config = dict(
    intermediate_size=256,
    hidden_act='swiglu',
    rope_theta=10000.0,
    qk_norm=False,
    tie_word_embeddings=False,
    init_std_o=0.0111,
    optimizer='adamw',
    lr_mult_qkv=0.7,
    beta2=0.99,
    lr_head=0.00607,
    warmup_steps=240,
    max_seq_len=512,
    train_tokens=84350000,
)
Each number is 128 + 32 x the weight over the matrix's rms, rounded and kept within 0 to 255. Layers, rows and columns count from 0. Numbers have three digits each.

# layer 9 MLP down (transposed), 256x96, rms 0.12, rows 158-180, columns 0-95
110151131133173155181134116103141127133160077146160124123170106144119126204087095162171118137096110198144103116086144139143127087126147170125163098111093118098098134120163162137086113106140162122130147222145149121108097179151117110155143122148144114094170124166188113140162124129088085095
124200120119206102101105092138129118102147117109111151092099133114124124075147075116112124051111115143223075171107144113130150156045105158122120041130096119181067100084154187114147207159169163132087175164089160129167129154153051153131152171126157068080128138150104059180158172129143135140
176153108149153132140109089132104134150162162120146132130092181165149138107081148151154079130156120130093095070172098097150136155097146128158104108176172149130120136141099169151110129075098138062140126108102080108096115175151147089161103141095137132121115107134170148129155156128164133174
164131095133111134143136129141090154126102155158163146117077157132158144134101117124136137084138137129146135142137100107114111090086101172127142097139107136118138114132138174112140082084134104154160128129140118135150114124136130141102146142082110115139082123141123149128144147123110133093
171066139093108121138120178209177139131081140083126113112102122124168182128159121197154104177166100061154154139141148147153100140108193133126125123083103123130128133116167059120098050131094131163108108113116052119107168063151138128118166100169163156158082104115143104108109109101122139119
019115109186211121178159154121158124095081118099097112100104122167088202109058126089132078161072129152179121161118079119150162122123137124137117152116155139108124135095175144139078107144117137134139060189142112165097134216119073196112068141126101116146093173113091094150147106078110094127
141140076174121090190112117129142138094130143115112104082089098093089114123133094096113101140151072150084160163100124110134105102134136098087156089088139095175107088100114093175097083085130114111125163143166117161097134156120089188126129102096181151176118141120122146101112112143080101183
127124097145131169145139130100104188110131095077135134152082150158108174178102167145198172117106120132155155104116151068103088074089115130110146062066151128116174165142179158094159129132160169140138138112075156150141090197168155132125136150117174115118094100097149095103089141120117091106
174091119128120136082145157171103127127092131123075104142139111125118142156075113188166100150081076166097137134110139122124131161159170127108147107106117182165108174115143131194071134155146073139158150135166177149083150135137049108156141085130133132124121141126160182183083107157114127138
051090161157134109076163144170149119152169117116082182135130131128093113092043132118082142125128122128111155153103168093131176124084121155130138108066143127103168149111175093109148136107166123149128093128175141123170101088074110157078144141095122146117113192156165209133121081077125176078
102109094134095107181120161175088124117093108121188134075160114144113142141104147152142097101102118091109133070096127158146123158108163139078147161082162071131201143165136100134095138149068091090184066156088165182072151093088059113109103120132110106147110106134153117129142160143129074075
149171140142076161181084121179129122147094135075182121111113152182103098150137073112167125120098132109167145124064108141145156164107110153092160130103110185126126075104117125087070090145164138102136184142181098102101134147118096143138104112127089063080132159096161128117104174035169161157
008108087138156089160132167110165085122150083150137179173161124133137087131106051133180078196019149124123145116055210113105141119176154188086120150164084105155136125147188110146140108129141095103088104125039166151190154155166066138146158144150144112121176142135101106181116113158098103110
132148123094075125105098146078135138135162129150121140164131145108131155148091134139126122156149124111153124118118147114146057171109158140148166091095127092144131147146144159123079109144107143091111132158139117149084149127079165138148137153100116092119093149088129120114085121070179121115
127154007040156157068200163107174060155140124104136073137117081113099210148140139174159164095048153143119141196111172147023104087140143197133114060102136119121161082187141099123189121122099164141130105190138134086156122144125136198122145096100070173116148168138147133121129149148134127052
134128227104075114146184102152171130133071120086119246147127174127135093115099115147069127153220150172093166097159166175123136100121141178126122071072164192155075154178083149081189089108122112153100182105112106131099111099133218178143095106186197182166131125148149145082147064072154134073
133136126141168155139099063216100183102141090129158078120066132142102211188127087151121145194128093154149095138162137170104138080122116166125150106118146137095049196167195128145147060130163128051182119107147088163166134092134156123142120127138140182095068144209148128171157170121105034162
176085133162095111119196165105129117125092174149113202111018175108099065167044173111133106107101163107101106154092124102079113095089133103105128127123223109128201117154145161157155135127198129062104140092118155141048121176104082140103130099140052113143162105119101185103134054195105061150
112171121151163113122158166150116114072089129095126053130135106120108165132118126118107098193103118105174094124158120125118114155173178112148182120130123098133065138134131140169125123121098116155125108198123127164143099166162028165158128128118092128131160146152157117171123110068118116125
154112207101062126149110106185104078115113142129165191148106158149134071170140145107080166065112097147147093102146143194119099100072093206187125126111136184093223154085117162094137117145109161140137080132055109145175144081158191158126149149128147140210155124115110149078150084101141102130
170144160148100148120170108115134127123101159145157167119163138163102146112117153148148088149098149121147154162114132130161189160118178162139118142117111130108084172127147115160156130134137045075089094187098146118077114148152163141157161111110125087180125112152165108155107089154131123129
213114110129152201098094141113101155085126114126127098154107134091128164168227140101152036165164105148131151126112148136102084143111151116140148144117135123153203131119163176140095135151141164126128100144090155126084166122126158164133113152150133100129154105123136080082125119172148146105
072158159140064144151175143072109106126096116082136167102188165147110131080111144144098127091193071136160180065175103060082131095079122113083146097143140127174048098120126145143126137087156174150163161114149171119123124074091102161123098176164080112081126099115149156115114151196173151133
# layer 9 MLP gate, 256x96, rms 0.133, rows 159-181, columns 0-95
152123079107110156127106153131123096211153158165118108131111174163127151093166140112126216184122091052214144144079135159118117099244120086127074211134139047110151109145148163134065082054195192149154123087158163076105108175143111120166104088100086128127143152115098126164066087178081090135
106103156083101099153162126054113130111128107193128146102104124145074116127160160136157100135104099133152140166149080164133137109093103119091139097112113139091162126097132089118117129102159098148140113184087184158139163119160153142115129134128146116136156106088085118124107111164133093141
110116125102129147172143090122165149119157149144110120129131123135116116125088175117136108138143098102128127134158147141110100169152092105131117135118124148140097111166155141139098138130146142078138143121135105141110105132148153136106133143152117099145121134123142105072127137103157156171
139137154145096195184166114148137136148145118011120143125080099106147148150140148149177141164107139133208091149077073108152163079093113164095140132083135098147134120122120109086154156142108132174092080164177065125165133132103117111116138070104196099170114127129160120143181134101155157114
093126151162134127186129124197080155232032214080153080144049155132102150165081105126133098121147116104119134155108067167094137152054114120118192113124103121163129121057160176150090144200114155150165089145112143186127073162136133167033125142173143085145149111120129155180137183140166113085
125119144201142119130087120149151116137187140115137121150169152087107157114106097140122085153120152096111165151146081106138133161157159137098140148107141137114136172086181176128138100141123136081087131157111194150117174103127166150089107126121133165141135110149070144102210129124156132158
143121168182127124202106133145117159138098159132098122121085136150099096148102152099080153140115131121121095153127135135175148100108099196045074108173160163137133167176119121145113150157126149138122162146133129157140121159146120184130089158176078112156156093150161092144120157154179120126
120157094110147158123072128182114127068149094179171109179157150181073114108140100114128100146159164116142083108173170095132078115092118155108094141112129113128174126133123140109081200156160106083160130137099079151157139181115123094109160136105160096132154158113106140120145132130109138121
171187136153142113160127107171068121182155150171151063136137166174126165164140142154140119089142097196101159123193138103169144088166097072121113146154134111138110136115120112098088141131093123123047074145154116071131134088106110100181046127128132111136133206109129101134125131102211157165
125156124123139094110159150160214180087141128081151110105165175152139109149144124132097071120107143151106100137138082101146116099115143202116143152201089165134155095062149188086120101086165148177122116166106177158128131140142133137128146129123080099186140152110062120107164094169095138119
089172096151138111108129118166081142143223115155161137145111104132187103075081217135105086122144134166118180099190122137148165120165109143112148185091079078167104147085168088125112149137113108118164162138118142175167069122174127178119105080147141100112122118162084073160098102196130090116
117083086151148121180143121158126133150173147141149087142063104176170105184122097149131095116106096135202136103179142113142126133193123134085159170171126102197067089098102036114061153129072097114091093210100102154138112174168085211165158082153087178089126139154063060160155095049093177088
125134095135169119134143123113131126073071154123089131126166132040141133080149113097132159103125109152139142157124138125144132116151158148133130156134101103116152092107112100138113113188152144126101107078111149116115123167145142133163150099124113143144116116112124137113148154138149096116
154119144133107133196102108180095215151146108134099103129162115147032119083152120142046134158129086163111166044194126107099184078160100097063097154092111214123134133179180122110080181150116137110102145134066139092169130157139172089116142155151053191046114133134078086051086106062109104149
143112079131225147150112149227149157153121080111173161101140088162128153166165096169229115154136158115097083144134145197085151101130148134158168133084146098078126065109133170129094067125154117092088109150209109186100147143136146152109135126138130105150099228116072105185135148099103103149
157215088107165056053072124150218169174132121161191121159096128134204045115133066160113194115115035116104154102151132134112116072142121151119117174130119182073132151113136182081098091159161160087099153152113140172078099122147124120117132162099066153148153155086088120133106128155133209136
128076143094088127087111122101120175116120143136109038123156134186144187128180179132061107125174165120170131121151188200154171181138095113105132176119104152151129103045103111026149164125089099175155137178182104124170159113099090107086077122174103152106127137101110070155074180114117222110
129161186115085083121126077156114128114055171091165116150111118168071199116078117092115119140103160117097211147111153148147130127109070108143126150137129096167085063114123129102136137202130118144151105058144110149106171116119138107139169151147139160110111140145140124182155148106125120148
101180122005133068252119126120101129135206148141099116151214175142077152100137088158073087125122138089152110159195106139112124131079099160169112085107108133152127118143133165072120082146177150135189097115070198208140098142146136209086148121121128129186146161105066109117139133140180105109
110128132106136123171172158149077076056100116173146141144091127155129123124110204128169165164105141123121083130100113140115120119133138101117103083120160133127132116134136122129123120164139102145160134066119156125118114076130088147103120129150182147111175123130152100183141111158174139120
137167113143136113074163133166180057109112098139159148076094117189074105128171153150095146136137158115135116139105140111082135182082098095094098130131101118125097089092098150126150125137152076112192129166138112148088083163139122097127131057107075151139147148106112130122097179088183141165
169098126177143138166034138150156133113141115117159100149084121084127168141150077097157145164075120124202106153148100198191075101198161169081112150092113097075144125135139148121096186136114089118103094148123104047165084156147152108164133112158133144114122122190151128124141130102122114093
126145096106130121136046143156147100077133111069131100121079150042129173077120162173145147098130155150151084148146118096140150122100132152132104113172134092107201161109157160098114161118125117162124120119129111132146132073119179182136111115136125139136184206084121108152123209132175155151
# layer 9 MLP up, 256x96, rms 0.123, rows 159-180, columns 0-95
126190200155135086124080090149127180062136097144120200109067147146105174086115073147085083127150099199083091096109114127098112128045120180088123090097138132143084164110195144186142147121136097086112130114067099166095173113104120108092185217145142137158050095118185122089106195101139145175
134099097155179129082151163116117152099097121118125145134152155101146153129152103095168129166134119156135157131098112077134105076145087113116107096148159072096108143104100104163121156101101154111153097064131148110091136123116160078137053136120166148101162163158156118093193092120180122139
101160152123121165121102133088178129092101152109107162127144118140163097115107162097146134141145161141127100141100149111155119176134120152097114136141137084169127109135166120131071134140119128122132128140143120127095133112119178183124104084139157133107160125087133128143153135101123127158
136111117179148093080118152149076084054103147125141110138112193150157128084141126108136127106086117130135115121087152132072126066127123165089119126108135074135187142119132144031140124053099094149146131170122158134104089139117065102189175149128130176092100198089165117138127130150166168141
212115062128063130146162137074122110072191092158146132130196104115197103134197192137044125101169096140134138106174149113127119096158167125084105157168070154092180169083127116068140120168103104116123136136192138126109197048171158101199121102108163139161116098119114097147135123130084225131
146155110100136143093137150121109121125116091140147149148137131133120132137138153137118212148144106137192173185149135151097133139101129094132110131132082150151152100164115140085133103109129091104171151090125146150155112101144130169076151082174079094090098154095145094123074107097106126073
130125164140110124114094154131124105102116140189088141142153132136125120093155087092091070122150103139133121207114104119149164120112119113156133205213103145162092131108145086135101124150170116127069075121167163156120135147100086157142086109144109155165123096093076137131117156133096156147
140094108195140121078129096115150118105086139120104185091130107075129107178126098141123131126136094142119177148065080131131149142181181120102173129174117151107122149096103150152099106134124153216115116099188153147114117098075116138152121113161121149099138142134156116169099092093101107083
170119133135140203154066144174070139188116125179187120157137155093106174135094119102195087099141130101084151119123111126172140104120098065147095127118159076114131179167119171112107149160080126085148070114130051064129115139118149122172051124133193112116141178100189136123101117076158132146
125159114196116169171092109222116145136133155162189098158082124167070172091092176169089132140154197127113147120158142120110117133069193140085128145163138098180131168097127121145205158148111118111112106174103116129132104120094111107113118078114133134147081119147119086115078157067142112135
106198126172127117145137092168121096097107178087128108137224140131167091113109105151132104160120122131138147137150162102175131088164079087225147144131118152152091147079159146131160108172146153100076125067136166118121165105102207108118151162141116126127127079094071121078161089086126110111
177143126160122163146142180109131128143086068112139114142195108024109144067157100102162098192081160101083094146119070140119149116120162120178103093129125138073228167167160169139125093209146132157137113120172173148124187111139147078087098154145183129163112164091194109120088152196163050243
120081161167127070100147069125119120076118110124129162134098142115115118174114133123112110118145122131153117126073142130109118110108121116066137146117131127120072173169122116161102147137136093121106144153111135145127096169124152102126138133146127147161139125100109118120069132103164082151
151103123136125135085206117118105154127180146145174184092080178091125182148136134186109115101172109077161148150098129139125050126083105098159124118158152107113040199137071116129164097029169115177087142182064112204206132119134165100160136114063158115183118118150115122098148105152162091171
119106122073167155107134132181157181145104137087156208115141087172152168139125073158176143164200173144027125137133149201119147093079156121193160099068138151137120093120094201101167049099130117107061168096223120174084162078118202142110124151100138146160103198117112195139161139108113116120
106134151166131139132203200121144133157063127123146110100137135137123181068130125140094145148123135147129065100210117138126098140046137138167155163045073094096132144134024149171177083201103087106170142094227114131096080112090140103155103113119120154173081101158116129153122139101106077099
131139119144123169118144115149085150119124201173096118161093155114114207154121153105094094176100118101046096157172105097183125109170138078025082150140108069116144066087212103166078175194142126070133152138129143116171151094163124173102120173137114145121135083111138119102060137122024076093
125108080144109148118156170102100134174174091162125176087157138106181080162141159153116180079141095119141093124133120105102118109162134138091123113136135212110160197129114099130152132127180133095086144169118202078149087100093120108152056132110136135127139091143122157062126182180145111166
090118097051125140164096223155115115120205174105126144140167156117041136081132102128077120147077134103172069138159147190119132152110133167177064097079095164103130137124081151092123054223141130161108114120027126159155125170144128197166173114133138165090165157151071105105117109109166069102
142117138131131110075159092106121135152107136111130147083096140131126145155111111067120165105153144157135155139119051140126144034141114135106120137127119134152109138071129116155069168090108126125152079162128177117107077109116112062187167122133122126107117160117125136144123135114136070156
117155138114163156088133138112116178114192166132088098142177170085108152161112150147138075117140108153108106082139142114144134151147141177137161154129138071114191122177141120158106177100125184158125096089086124108145167068110162167144158137101139134123152171139145155153119154116095140147
144149139155066134143057090098116165106098165128171150144109152096132178122139123141109141114097085169150154164172115151088114093154148192112157181114123189133124080156144142125140174121088071157096134125077173118180092073185190115130146081154068187136098127170169182098143141105150140078